Weights of a small GPT-style language model, trained from scratch on English Wikipedia.
Size: width 320, 5 heads of 64, MLP 832 GeGLU, vocabulary 6405.
Training: a variant of Muon for these matrices, 292M tokens, 4458 steps.
Each number is 500 + 40 x the weight over its row's rms, rounded and kept within 0 to 999. Layers, rows and columns count from 0. Numbers have three digits each. The size before them is the row's rms in percent of the matrix's.

# up: layer 4 MLP up, 832x320, rms 0.0396, rows 469-535, columns 128-191
# down: layer 4 MLP down (transposed), 832x320, rms 0.0396, rows 469-535, columns 128-191
# gate: layer 4 MLP gate, 832x320, rms 0.0396, rows 470-535, columns 128-191
up469 099:523563509510474513422507533498519475460471525445623452446547487490444473496566560545520501477561497513480512468484532455513459491516531489552521540485531531437560527500479472474572545533494458
down469 100:491488457499431532518543456557489561445445494524483454535591426506526474485461564457455501508486484504444485549554504512503491621517485497538526521464450528489418529466509506503536505418470521
gate470 091:529430466407478533479543507525576508517476566515459500538537485531466473425483393590530477547511524461474454574442522508540438564490465519519455545527546543474483507464522493526490474565555526
up470 093:564514566445499556512506535474526523490491467453481496519441514424477546499477537483452480497415490573472465493516477466518492545526478450490489433500484442513541560523522510477580571476466515
down470 094:458438480491495481486455465495519510491476551549468466496567521544508496446488403557514537505476542424508510511449516505492551549516462503513470602514581501443500479424459551476468443579524517
gate471 101:443465507508427420462510548508457510545486536502561461380525558463387500510547602502451551526489537466473542498485491470489501469460463541421456496502500502528379520520534478531492513449439527
up471 102:475494519462455489477553481480454520414486513473445465543490543518497554546489466498544546526453487631544423509505453512596539528521456512490577494430466455442445475560514525456417560532540473
down471 098:557524506505512487497485504483559510572492503513534463421459425488487463535508555484512514543508535469505531428565509510467583463514568508487464538520568500537521549479534543487521481494479481
gate472 100:549478499553490543378458509597520453532512471511444594519466462506434518533485508516565466485555467490560528423547440459492510512564493481483453461515542481532508465463512554529503545451523467
up472 101:463530505512475524497455509514437490509493581497504627462532455554433529482631479518496537534576470468522557544473503471554472504534529481560475507543497450506573464518525600526525556486491479
down472 099:471495477482523476554543514481541512519501453509536422492512508450588463493428489490525473484451491486449477498545562543474533488479529531440500453474490543508481521463434442422500456500543542
gate473 105:480533545496488530496601578436497457486546447589447474468510457515487531481485471563485459444517539509430490504520552559483568515522519484479474488524539510544474501417523477577444513523516480
up473 101:480546464467505501474527469402521447541563501536554489501528432497467454477441452517454509592470553521493512520588499512473466516499521523502552541503533457517519505499527512565425453478522510
down473 103:455479536529493490422490521551539503507483507485511506525479571529496512456523455445521495503517414500484552547450500503475432417497444518516420441535412503542505492519456545449539497442458493
gate474 093:522531523519529468507541486496496528517574511516497526504465493490473511462487481519487485521546499502475512475484477503468509527423455540525540506493574488494533454506463433510507493449526516
up474 101:551527495504510530572532455519537501560469427528474487519457405536580467529513531479433476480487479500491523573489493543458494522589522579488516467527559535464529487573464488515511471480540467
down474 100:453495499567537503485494563515518514447516533465509530508525579519391513478501457460518467461445504458447478498524502502505516457467549438498516486470487490480475469475499526520490521585456493
gate475 101:441518521499489573495539482514499511559512491506577544445524576441456474503504536523549472502481438470368576469553499537479526496541455432514456531504482485493523415525504518490565559449505544
up475 098:491538520458536464508456545517531552489517456462431493506585493505538439452477528439469531504486492522493512484471487522487448471471463502530553476518512537469548515518493459511494481537512421
down475 101:525504443531478552483527477609501427501446553473534524473468496494558531469523511456519419440467537507452507522498500528458516500560532482516470461517517373510547480428592513527504484560493477
gate476 100:456451497526582533535513508559422551460491508429529509424459527459487470561496500551584453513474569581551461489581513488506530570512534511507515588503549441484459519538441495431487526429519431
up476 104:532519545538511492450474537420507516456541481486532453480546500503525413550543514457510493484488468514478501437473478459527480480518448448529514453513516458504489472486503519496513509536503530
down476 104:480516583460562505457536438551475525505508528513508470504477468467442536532509486511544550491589550462516447529514527509490538577519506487506520553476418558543536494539549476467439509500472518
gate477 103:527419470510521513519511472444494451525457458511543528486496557479455546478450473527504497430467373503487498569435525440513518496503536503485586568510480518546504471515497495460505456531521552
up477 100:473426502542493520456503542449509455467525532467535546517503486502496483492450567520491478501541447498470485432505540519494499555502518486454506515508524450572491505538470540495520419519466472
down477 100:482531471531499496510516501508493519464457465537474488508593518531504466540519454477550553526468603488520511560511458483526492489493525491493516479497484517424472506477558456535521536483515442
gate478 088:442472448400482581512497418541465541484419484480441611441551428486435539458503484507432495538502435561560570471519499505563514537460476480529473540506501480477473509507538444473458457440549476
up478 096:417458514529450541530502529452561457443532525566517486470511506498534464541443512459459537495497494459500477511525532484513548476494424478595484494506506474519541457489561448499520468519502523
down478 094:566522466378566456483490461583453472559490528491460485471504506491473595480525487513521452478517451531499523487505464497498435503441547509409488519541504514478494534516458546510504537480489482
gate479 089:529546548542567484450496574506573567539597432449487468499496497492477595514449493509484470511514517492538517514442567553455524454408468554551508532568575496547541502502488534505522471593519482
up479 090:424589463477476456484540545479529504512516483492532526415510447450524501523484490530541538510466565482505498483469530461497497545414531531491490509550503506485543511517577498534468508547480430
down479 092:561464597465457628538477431548461505480409555483522502541527548512481469507547521520463454539482466474412504471518421523518472490577508426467520481461485471477483504498493471452445545466505483
gate480 096:499554452459549504501504514432490532572552495456521477493541450460474528522488478490508545519462517552572463538444540503432516466497399454531497527584501457531353513506518507529485445499500471
up480 097:489463544482561494583463524497534463575500506512503514515486428567523505546540513522561437521481551488473498529509466476500478514466429476536546465537533415500472613519544460430552480463497551
down480 101:562542495553527495446521398461485539505453540498478497459486543483429523495490522451478543482532484488516484440473542470529527421516469413506553538493458521474526426470497502496479500527497489
gate481 102:549501526494506507495473460523508472445493489436484551434443526438606504464521438522514489515542552496496447470380550567563478503528466444519526434474528524487514480417475518452404418485525478
up481 103:490467533482409463464570518467500526500476502544550562524506517522439520500473460515470549551533498482500576502508526461405512452505496566488475549482476434509483489454536474466565500481519435
down481 104:497546491473510449555503495530506545523476502448463517475455481443545537529493491604508517440556472458545389426490539554514448517501527489517501427475485572453467534453515521491490464508600466
gate482 100:541473535464436492458549511561513523434483453457451616521478484486499519451569537465556486368510500504513540433424516495507498517430536472471563565516475514516463554575543547484475514514469537
up482 103:536485548527469441453507510518474515489489486558499548458498620433509504502534437506476458504597419461529408462455486494455385476510506527513607522604449521426526549475536467512476515568523509
down482 100:504522596440541519539481534514523511471523495460468488517534421512472522535390523551517511525468476478507546444519468501528470540509487506500398530436514535597443481559517602512499504506390471
gate483 108:509534487514525576508517505482594487483497523492541532535504469520615502519521529518475538539418465497549458516545435567545515515499490593492388533479510570529522437401476501441471497522512434
up483 106:480440495563401539530473508529568594503500465490527468520516544485479521536522481415523485459578454522442559517452583507476470475538491437552554475544514517498525541468475535497504499490476500
down483 104:488496483495537499429504456463475432517534470483576559459512551512441473492531490552442436562389437509497481483486537484569449506582536576485539559451521455521548506583452494495463509495454496
gate484 102:492507483479512490516424470489447535457499498499554529500490498513545389503485465530474540500472545472468515505474459435501483476443521456566427462474451598484563487491422513512532456472539453
up484 097:488518522538507548444463444568456521534506506531529474525555470577544468544513454522440429513537483461494538486520503516413518482552505485494509417487505534519499505489502549460510470438566537
down484 099:518442407505527426476550512428502427493538535491468557497432542445505523420370515521520478515447578469511493516508523579506485508512547533561521492483501485458493438549495431505524558515468431
gate485 096:515424411559429511484465492511517536473536568505490525466470473518525517490491488483496437571469505531480501538532525587500470523408496558493563558478480494467481523501506538456472429525528584
up485 095:561545501523439522483540515509580604561449465548481419514515473528598484499455495471489511493425465556452466474517503532500504536523527513465502538506518465489466485505527468465562527472510429
down485 096:563546514484505471509503455438420437463501514459516534487480577501467513520529500517511553480535460469518483431510547425502459519495410527486492496438538499523520519459504462549505430488527522
gate486 103:530514456546451437550473491458485472410498506573447521530496494476520509493438469491523515518505428468466512475495575451529475554523560469483504548476439561501505470527525530529495527523514488
up486 113:444506533467529516491478444528410467473483458440564514480397529472431510535512499513520440539449434484593492515540420463502512531570486533481534492464503516516504546481510466384534454467471560
down486 108:517478475549520443537498519427552476445503536560436523523517501448472475413505507454515526472519444507442490523499539554509467508490583448464456565523514507518484463572489531530495457563523451
gate487 097:485447493464463424524499485524536548572489531523496488488572578539524520488494503551417497475499523442542496440560452535467556483465443504458540495526474445553466501561477438455477561458469500
up487 097:541529476464470510516433459457529515505569411490496518503478532459493546473464495488490489410556476466527502498483536563565529441466422522420450600492497549473560550536501487599526550526507498
down487 095:451462478474530454477497557518482481537469591518512492549522540533513464553528423513453520499457516545451535531451535409441541513456493531542401418495498465553471508439544462458518502462532546
gate488 103:430452566505540560453500438496486543406503436566472498472507434572589535506528520497429538472487475451554410522479553474434512471497553513501475560513532591477551520526483482535473526455552562
up488 110:453466576516510491509483507458404500472559459520567505457482457487482484467528558565547501505499563504484494536475539445522516486519528511405463480483535435487424459440560550465481508454460493
down488 108:480430488447431512476410513499484500476488445481576496568485593466471495538448440520482481483508460464529482485552450522472571539485476478532534502516528535524529455489475510503446460446532501
gate489 098:565506424497506491524496474543484538470528538563549506498459520455481495521484431524564513515493529500479476479480538530499458523483436527495482558466546474456530444525533478532530499528499499
up489 105:496456535445520503473524532606471513478487525450591483459569474536448512538554518550522445506504553565552567441538610491461485555560508546474522536461542501521432516515518536518442524562476519
down489 101:480503465509557547460469538402491532463538508488416476501486449566543504490492473477479472474470466500477499441471418517497540422440463454534500455570518417509536581544429553441442516494499456
gate490 103:577471520492489485500569523530401514463496548494406529509497497491507480413417502464520540510521533458512486461462571452475507506480578441497551522503545597526542416537456533530435487473527386
up490 098:555573519475545549576487545423505536472553562512505517424511509488504466517443495500502491566496520434487486514505515515469490538512514539526512480486502497463436499456569501549503536439518533
down490 100:470508521528483451448452515485554593534478464496458475539441535519514408426528501479471500509498510625536479505523490514538526537519510492540448492477479472509502519438532463561426505498540478
gate491 100:569543549466536554429432477496542523502520531546553518466528498436519520489490528439519560557535555474541511510574443531542498540531524418495448536544473510487504504444492493507508523506480507
up491 097:476495432566492470497556530494522492573485438453508429583526513512472489540519535520563555456545525508533394538492511460552489502498516557484515467516459483506470539469515522491488478563542514
down491 101:522567558447558509423455496496494508399526578580497579456531540509520495535501564488454459545510586480505538477575485517452534483551522498534522461572522502502458506468490484494477580484434474
gate492 101:527483484520530471472556522520495543507453510550518473488512501454526545543516491473525517472475425552500507511481484481481535431430487499512529440520501541573519573451434519542495502494439516
up492 098:523492442531518569538466428548490475542547559460403461579520548502508560463506525433465499508487508448539438563548513443480480525480486447505478525464491485459492459510481535551485556425527470
down492 100:433517593533468450535520567426550561562458436495549476399531440489534534564532502535565541544484495526517571467421490475507440509492401576491485412547580497516501574546484527454522427451479501
gate493 095:582566409567460416474463489433450493534528531564463432455489426524480557430411490452574480464483566523595559430514499467492522521479489518479453520528442470486537441494529527534534523446541512
up493 097:525463503493478480565499490482537472465491503518501487553525510517438455538482531596555506492516476529487598512515477460490540536450513457441493526482545450503507484524447485485522494472472583
down493 098:417471491501463507518409473510465526534511490428511497484507532533478497492541477445474520520510509509495431489455508474568434478566497497538573467434509521501538487475531547461524512546471504
gate494 105:508467395416520465484494446487519489519486498496597463436546565458441496392525503454516577426476533466476491484503537485455486448465503456544492530529509488486526552511512472519443438492529474
up494 099:399471473552500480543496514492454485466476484445452585567512502494501465488543542606462441555527483484520604529437499474564509444552546490579519495483493495538507525479461466486512513545490480
down494 104:501473409412469434446536548550579521474572478560525496438514492539471559459508599371461586398559561453521479424565515484476513506497491403517509437548493546532393473611562447532578427508537452
gate495 104:509429500495497499495541585480592451438503510603523503504472537545495504430542576499512473524503473621550530558561435508481490459498495494506492558537542530470482498601520513486576506487448439
up495 100:506493531453510527444513534527481469560519462514467544437431486465500536444482443580507468528548496441546535491462521545473522496533504512493447536486472500517504405521513507498513542444579514
down495 100:482531470484540448560498537478524507468550528472556498522509501544459422490539566443524503492436503549533504516506438568508582556462467551494568537529527435478470596559531512581497459502445483
gate496 093:483492511508442484531491455490554522569489555563502474538545575527573487485456524536500526514540521494528515478491536582481508492478495474464495546522546479524410452492525485498577513597580467
up496 098:572554478509484563551483507460544492457500488494465479555502483531483577485560499543490479541518512521505524405489540497554537627470533501488535458478551518529520508490531425456521564540512499
down496 098:459472543499555432476526483551444515543547500463560552459474496490498462540486502527511559522530462536492498533500565511517409423515469449490433540547461519527472502489521531517499461477515535
gate497 105:443512523534506500493434526469481547512519465627463496538494529488514520483536513473516563472502477532537522495455459553465475495500446467505477538471543506513576479479493462529511438442479479
up497 102:477501498455513557487558497504461491493580492498524534519402502517497505496510522516556547596598528446554472532463532516491513443576453491527478456461492569425541508417496460551495552494544510
down497 103:496504479500522533482541501454543499504443540448500517506523442440410470515507449461522445503473525473509491438533536503503544523442509473533501546451518492569494450492442501491470482501397586
gate498 102:479508473452490518517451558501567433502510514512469491535543501593532491438476498548516500524478485512598478531459488514521524506475478556487457546493538464480551525504483504482449513455532463
up498 102:452467479435516507464487463533504472491504485506499435496467451487407547500481518423536496515532486466541495461430564426456535507545393501504530508440533502526513403441450507412455410528555525
down498 102:498555477510506389539493527449541420485437469464527519568465500465533529499477478519552533487494494499459491527504504515489507524461450551459537476537468460478523481524554457574563545521544510
gate499 100:521538548444501573493571485462473515540511498493504540487425482500441490557517555476544494407454458547523523524499464528525548392486451506547511526468472540507542498544480447487468453461472490
up499 100:435542555564491550531481404558570571523524580482445595451488435584471520476540520482486515485470559486476471476605487465550520554509485515535476445540420504521605460505481565614455560507501513
down499 100:488350442364518512458499520546537473456474511533555438563517501498506514490453469514444473533537514555509559461457482496453440512533512499479517459516505490534421558484451484406496541580537477
gate500 099:581454534543492489450552534450470581476519437514522475457544533452554462469450552480511547442490489447497453465462455461469468486533494517405558460496542486545496498520504521513594490517502521
up500 102:459496467512468484533542456474578491542560535496490534492553500510489619513472490425542438499466477532518538502454531545529487506496498467452441520564440470452558561425475510474588537462478513
down500 104:581487490562485534499510576524419536572473527523517509516489501494552493475491502461496577488459502494541404527481530495519548559541586526499609476519513503482481448500486470507495464536555545
gate501 099:568471515426498532518486402517487484492500524521460495512493485477514483447527502533500528443516515525522585445535436496510445509460481436501472507511524423477521506558461531452457517504511477
up501 098:540572495473448465508497533497522480509533547561431501585452497458517482436614501568533503460543539523539550502527429472515505428412561502486539417512445470484536537489399568540435525507483470
down501 099:469459446429464497502515539450508511421442434467492489476538520522530492507456486523513428504479541564539440527524487521556505547510492506529492505470543566468503489528509476483531493510547484
gate502 101:533497580543470509493570514537537561490434459527567509483512508480453502503483505502433498471510510510494508413531506524468510535529568585473442442537518511499513429514508503534488500474571475
up502 104:499497402451479483471470531500467508536505565522478462491529457529492531485516448463439522490504512600521472442495549483487485474592560523521495533547550506434546540448505503451469481460517527
down502 101:526512506511556541542551493505455528515563455529442567433504516436475511462478485527573508498491448471477474584435487528508488488510411497478561462468516458557436485556442561511558490500553524
gate503 094:528507497473503547459533524543500454487531522448458491415475467491400511445495502427470532570497493477494458509476481485573471454499496488486514535486498515593453432481507489545486533484478505
up503 093:488486423495484448503612505485469494499587443412528509504519481519586491513475538451487499485489499500530494482497493524475450510484531497536518507491552494453519426445414544502504496525446490
down503 095:564500527512489469552408546486499492503414565521526532547574557440435461492541467527486516480497491525449473493529425512531572467511484476480419491527548577520483505534549439492564556574587538
gate504 095:542497478507549467501487478488544533466495491552557474470528426540464524532505504463476494496487442463486538547505450529548475454495481495519470527466540490473547474504462451499521474463489516
up504 099:519465521491484520502472516462535470538485492362501435554488496520468433520543483508557438546469500502497403525498531503540508502500542473432421480456532527512502451482528548446500559558500560
down504 096:481518468449531431494499493543483535455498493578534531481507498479474516418533494506467567477527452498520621497524485500513563454495442484496463566470553461566500517532478420491485464439544530
gate505 094:509448479513517474484546521527528587482437463512469431505443560451470413587421531523507493512476500496461579509545476435441542479501500486465542440507472488565434491465520549536576523543491461
up505 095:483473432494508527430492504469487454504499507562500485416518494465517501520537499520504538529524474527458428431587490491467524515519500506579550513499439531462507469429450455503467432466547534
down505 098:495610593437499498519500529500477469506512515436501495558534484543524530462493514521489519449502514460493474556489551557458447485518447489454462565508524444510521474458530442486460508421514489
gate506 097:543441480550487482531570417553607529555521517485560503492534506444509558450489435569535513506492516448473540527500473497467530596496557423410413483476480516498470516469497504440467417535560514
up506 098:517534465519474462509460528425477535456464544452507490496521479551485527494433611454495524465491541531513512484443486523492478489492495512502497516461476457547536473539470527498493547438525527
down506 099:520484472556456536450500434580500440585455424532491547528433438522521482462517444539555476551484481538422495499545486498497558539460529474527527526468494477461521478432520487509513456546584506
gate507 103:492476512493478436413550592464480504471543482518482451443475558464463461503513525484535465474545532515457507527494478486479459490434531512517502498508516516544497514556526542527541522527557477
up507 097:483487505474461531455494540421523516472494517467483480498472486494468502476519467557440497406499505493539555491433543508521491421465565479489517485517489525517520559578477536544552503424490548
down507 105:537495469482519522589390449571483472542512465469543488469502467476526528543482504449481548525464462526490516517473413454443507590566424474503508531503497486516514520487504545444461490583464481
gate508 089:488542548526504476486532452561452490454582478537470515533473506466516530517509531575439480538581523493451479522483480484439511448443478538466475504517495475473489533462427490498482522531478467
up508 099:522490460539508486496517541471531470455521530482488550459502471536466456466455535463497564465513535518502576534583414553524531521574528585454515551512542504515522537489460467528533491487440527
down508 096:439476519459478467491475465530480464587516470516498513554490552467545512534526458510526452549532454488467452495460578412416484506428464463547487480528450471512469474497547496436515530541533463
gate509 100:497509457490514481497477567501427513515436505495460508449520548586523499478440485552537477516545556510486487461440420500477507545496516514563540526445451437496463520533444514467575528489557496
up509 100:487524513450501481495538489521534534534472540562474479583545574503460484464486501533525451471533545447513495478507475514525491570504446460563511497523455429484505520546469507489561537480523457
down509 099:537492526552458450506507524484559497509566513455517521453509439485487542542555471468500539519479472511522548474516561456495535517544588517447480566506535523520502489480475497487500459584486466
gate510 106:502524522489478491539499505500545514550599508513472498528473455522566505538493532562465466497508465482518588445538481571497526519568516521455571472520472439566476483497456578450461520517437523
up510 103:517527486455528571505468494482513492498481493505559484544527559423507458445545511431508544499538528514455531504469476493472529421445507467536515469442491537489575571479472559509563403480456496
down510 101:458448447495472462487434520501498442470476470415442533481486470540480481516495468505606401518514488485491502475520526514461448533579493542434509508533528536557445496486500545516485593522499518
gate511 097:496495535483500454501528480475432490471498493513502506492572456438504482534506472513482553519505525495490519493454441476463546522360486435474436507502530546489481497482544458424531456488547483
up511 100:505556508468532544506481537474483592490533515494575520455499486579510422484561438491505550549536492514480578458452497537521496461482421448507497552521509449479534543508555534483540514515529492
down511 099:446485459568436460479526501529528447496531530514544449500511498459471544497525539541522378429467532442528510551487515519457492482536593539497523512459502540509456478485426507484488461518488468
gate512 100:554474497484514473512484523558488450420495532494495471505453559477481488470521491573480429512534467508463524455556445428515486551522495463482419467467465458478498488535469417484455517450532500
up512 099:500567469543462396468524466434548574414482500536500455437486448472518464536550488556501526518534442502421597493515493419553509541542483479520489446548534466467475548503593512496394432523534482
down512 103:491475515535507520437504444513536612485477517521471518429476435449477518553450488439479561457554520504574513489483516535527457457482478478483563489535508552482526458434512509578567498434476504
gate513 106:485508509558490545500473540497464522516452501540509510481440502542535510414518499421537520447458520481461506560549440510485528517490551498506492549545489529538500539479445518447481546517460475
up513 101:491428530457512584529527494537507503516525460512478577575458529522452533514541550507491578525483518580494481536441536425467534456470512562466489425503463452474465528454492579535454463505569469
down513 101:503457544474506464480478520469432520488482507508527487539485485449566549500455560461480531485520486485466482519523482536476438531534457472513463589522512539494482452548456489515462529507488544
gate514 093:479519452558472507581508424563547454424492477523522517487486548480490447458538505513567506584531449486491532537551550521447479542511554420528463498422482549412492533475458448483512474459557568
up514 096:529477523477519530543479506474481526499455501533506466556494441441460446525434504493432548536520468524512474531456457530462453518519413581452469450492500544451521526518364462487561491486502545
down514 094:468504510531525416467496504467539489541560491433479524461565524508524499472488432532547507453490452492530529475500517457471510520533580448545464567490520497475598532487493505522434477540516459
gate515 099:461454535490486508439490494484464546531535457464509523484510513488530515512568527506523545493481533526414557524435489506567553452474485456516525537483509461542462434525478527533494485600537507
up515 096:522505519549457494495479508506501558481536515570538493439487527453572504505479529457508516490489429516510462493426499541470457492472581553510450454506519460518490485448481469506553490488482432
down515 097:473505503462517504501499538552498460507479523436459511495494501536439518478514427479461509482497533490527532546532509405526501538485419505488586507537505558498541499535495479521456494516560430
gate516 112:512470520415528465455513522413558516528463480531504519492489493565526513482469512438482523465560494510558473560475526488574501476543503473454445466467570520505544471472505465533544472488512488
up516 109:539507485548484437516523554499454513552423521525546442491471536520508420531453460469527507525477593544446570450514502441504530450454526451503564502437515559492648389508471513526546438520541512
down516 104:453517516480468590508534551499454477510443497526520545434533432527563482523513532517439535465493485573446431533551479552532567526468522490522547438589511555529509472474518577510500517543503546
gate517 103:475514446536501550459468518530410442482557559539532530459481521446488510494475510441545480507480551472522519480542491469548603511535541490518530484509511457504548529526475526508563536567488505
up517 107:433445501495522543472504500523466495490511522493535473497495516446554490489471477538513428557447539486579492385545420484534579511520538539528467484487431497519467511492505540464497522514508543
down517 105:502471531494488473569504479498536475467588496482496530478525532493483482454531496504515558495481507586542490481470501453495508569457442486498499523495479497495525515465522556512426460481466462
gate518 097:532504474551528482537492522547521382554459534542540548475467566538460504396474529472550493457505620481553474522435498559502558471462463525493450544537472436529444506539577468478552435479487494
up518 099:541450456589504506512451490510568468513491444480564497458482457513544564452436519539407576503482474433505451533452462541511579474465502445453525519475470503434516493493538411458508508526491485
down518 099:505448494479476442489523430495439449459527486464511560486543530503483481556575475454491446505537499566510489459510515408510410450547518509570422444464486544501495497477476553528483575487513511
gate519 105:552454502501461530454636506523454553481552530496496550513542478536533482480489451496496470527557518558588576468554548475516539526493517470501433479511517500545552488542511553498461488487551473
up519 107:532509528503514512442573439512438493486529498464524532426527469450532452487457454533501459526487535495530512493614520496434496486500463448511492519551428522518553430430510578551499469445550533
down519 105:500518514518544514504520487447537500542574465497511459479481513453496492483508499537527480508520501440419495504485499512429445491472416449482553546555459460502524444456509451478550508493467585
gate520 101:529449552489533481503520455497407548476472533495491518540459504513553419468465464562525514439496437473530469456518537526564523527509462438487473509507507443488488468474501442481514497452593509
up520 104:505455501464450492451438611521508443546518464479536469468512389534502497480480503456528585547536570497543458525470451500498491501495550433514595537491527507511544478511490523497526527498472485
down520 107:510499502500428514551515522530420537451488489473475449569530462462450450463474495562456445469450454529546455485462514541547540550493458562552455533494468447535490430405507459477481562469608504
gate521 098:491518631489421509537514478550497460484509564484497517493477559528462489562499483555579568502503509526529530524517468523491477453501522503464496489516530559505546535535464518570563549461522561
up521 097:554501571450447459523506479507442560476417501497514512526575481515462470534560408427596517562553453390461492415459522504508471543489519519464472530492471505498512547470497456468544568466586480
down521 095:507517531477530607470485430507541461522467483472543516461458488471403427527421590539504569510425480575561488516541521470479431477507438442451500543475525578500536446521459500606454446442437530
gate522 099:469502484498453517515454501431464487528529506587448547521490483493482439491443495498418474451528579483474511492443563484511465539520469528486465512523395519502500534492509517504488493489498535
up522 097:431510558501544518456509405492441469549408510500498486511465502481485516484476507531581609503477541483475522507564518442530517458530547515471499506496444459461525557558462503390515552549515506
down522 097:502473476471452515462568514462581578520548480516473545545514472546439509535466502499442444491563473545487483501548541542465403516488444462540450524455503514535459537505488522523542502547496492
gate523 090:508493524435443485528484519503475454550485548529497518519512431473489501491540507544497418457526507522455531537515504531461460454520506514485476534482477445472456464569540517470460474492448431
up523 097:573520518430500453495463499441581534570478422540531494498463509444572491438559486510458465528483552572417496540442523440541517511488527526517555577438542533559512510525503509534532499484478432
down523 094:398502499494516565498519532518502459454518530459452493523503446580415497553445480499539530436536422447497480511500493557480457447498520456489462466513462469435516518444470483511464511503520525
gate524 106:570527524504533487503413480536532431539477464497424525496487597468531461603518462551451550525523471534533507452466496550490528515524429595493536530540511480516489422538499538491525526536472472
up524 101:502408517526488530490577502501515456483511518578525507419501555437470521493464520478553491496512573478512471459535548559474512514533532533524461521491519465467516517493488476459430517488578488
down524 106:547533533505512470479450456549516482570509453506521501461526527463544457576462433488510417527537434517522460515488501558482569519466469469507511555544468476550523498555531518595510539517501553
gate525 094:454521509493472491486561427515469436535568488496529479439570511528400511501511453527531429474466496500445451580543549498503418445393557553570478509474479476478552437517503467481493491517530577
up525 098:450411514508501472545526487475436482517536516581476467510470488486527567496553441435452534597514418508504476490488527491533505499546483502515479441503498510464465524529512515544546469534494443
down525 096:509538536514427559468526455509577530447462528417479464483483480512477445514479511488552521425481516446528549511524511602525507477508518535486537517488438504496530481479479526516453448546450523
gate526 105:482528475504472509422503503496570563580497516505481549513512524474539536534528557456532483442486525440421540520494527471580551443484580594482508501445562487523420495449551442472500511559436452
up526 104:415496515480457433429503521482488559570534501492507512483524453585511546505573438524476515505473459517492548481521475455547503510488497581482474499424548417471527503483534541536463533484472464
down526 105:493458514519568489544391487423463474462444518502534478450472502528505457549478530541351493518504515599526471475518494499455475504499471419567525445500515513444485490481484456522475475537476435
gate527 102:525441511512502486518499377516485574449463486518480502546429473567606470502562461514484501547557525522494526583553514479499478499518437474552525540464541451510484519465536562407517437518522526
up527 098:541530516465491560529538410485538483515534526516507533529464504576493512445494539493512532536469429514513559604465460527497537471463526524462604544520421446518511548436493515497562496514570570
down527 100:521472467545598451449545535528501485525460453555506484455484467449460504479567414524481514505539538451504446485481454501521548518451548495494454494483534483542507461504509589437486543477561372
gate528 098:479540453440443548509525551541562500529546575521515495490436476487506512480570490479567447514451528480523482565561484444553555449565491516537460514493446492503532576532439567530542546513498497
up528 101:454508503493475486568511478547522543552483557504465472483529458559421478512510500540534573533475523458504420469434493501577509484453486532559507505556431543479521434492452536506495523489445506
down528 098:480489503479540545399546442465472508470485456461485560474516587470515522510495489494491442482471441456577492511507499504434455491535487444547533467485445476489544519476542457480575478551579515
gate529 102:440504487473504533545497484495457496513582452496519523431554529518517565496610531512556483540533533434500498524494500501500509511445425489511464503524505472453593503526451518528496490514556454
up529 105:489488537421458563520567473532477466499490521461449520537471486518514505460466521527465518423495508498457530483462535430527522499501365530427495468564503578490500517565500454531525458464492532
down529 106:524453517422438513521455564428552490484475499467431522505420485511530478496465458583463477537439542550437479510512447561437482494538446489486441546499560432501502481526507517522437543505474511
gate530 098:522504502521487506457504510430546488477613480566492476502558532504528525475512476526587492522609486528532517464527488539465408492554518431507507509414513454527465529538462544473554437526533480
up530 099:501519470450511502621498488519571521460550463492518481429424506475519501505563499470507501492500501454447530501488501424486552514476496559535527518548482503569578501522510560500519529482460505
down530 095:493459562473497469468502512454438416509550578499492456500556498588437481519440575543511485557501486534536530399461458531510462512541513465480488468464538487442502514421527429478506485472508508
gate531 100:497462518473547485545462506460553532482512487459495496552494544543457435514489540414572582496487463589483503489452432577569497492463436471585517486579534467467486536552470475491507501482505503
up531 099:537541500527420476473527493480518481504438598423469479519533500529507510515479410531462471568524536546504461534499526494480454575461478511579503489496518500510436546459463583559462509458579476
down531 103:531471464494536522493430478496425520441495460573496473540467487497497540505497549533521483546522448497527516449461434524515516498523531415357460506471463518482517523592569490502562455521486517
gate532 098:517554515613476538426498526596467499482567476562487568524554404524450467544465499568480436545527483476478472507543548476535493507469434471501466465488460456547507521504513535507486535504496475
up532 098:480494513493541516568497488452433480486469501456471503465474451483540512475409441503533434608547501504495437501497484535501459465464540474516498524549452508477499441512422475506459407442499563
down532 097:511481491513455459537508518430522497512511507497516536480482533501511513498525536530542459400495548476493556491403536492498512548450471549445519488495502506478544482477549470463608536485511548
gate533 101:498440485429463554571472517476532506506489544479455586437489470411505541523433489529546448431411501489560571400452554554482499534535502518384483476483540486505504442524446496508534505455475451
up533 099:499465542466473408527471479487506534542481505522511523415531427454560532476508499523502499487481477494563450445434534516471556533496511499469406417484551494534479561467519455403496503520478443
down533 099:548487422542549495468493547526464474469457495502593492525481550484446435471549536491448493497517469512506515538500475501521469455525527495504603523522475487544485582522404547612484426404479530
gate534 099:452522551562484514594470485477498462522523589485506457440504556467522470498503484543529524497459483602492487424512484432523431521386441492503509465495552516543396502479570499408505499576478520
up534 102:513526509550519469486480475512515609555472519490461512471571522513449460454478499536460484537485490519506572436503454541545477473523565462530539479476498470439500540601456523485405481476563517
down534 098:439503452450452528521580485512508413485525514524456445478484472511559584621573513459454458452519486442436414544531498503495489440494425534516479478510500496528510488492483475529514500516463499
gate535 104:494556520468513514517494534526478500515550564435457593495500475479488516517576439478508515429457546530493560471439469480466488489520501507448475488543478503489437474541504522484465524482546498
up535 102:594518526521498516500483500502474470449540516479435572544524548469476514415497535547541549486444518443523586460487462511578545459467466535474478503495520558495451509558544472467484494472542453
down535 099:463524434497500538483499545540480555523495430555571540519449502486441480640537518537521473570558458548492397520533549501456536594536527499528538442508470525510516549442460449539512540453493552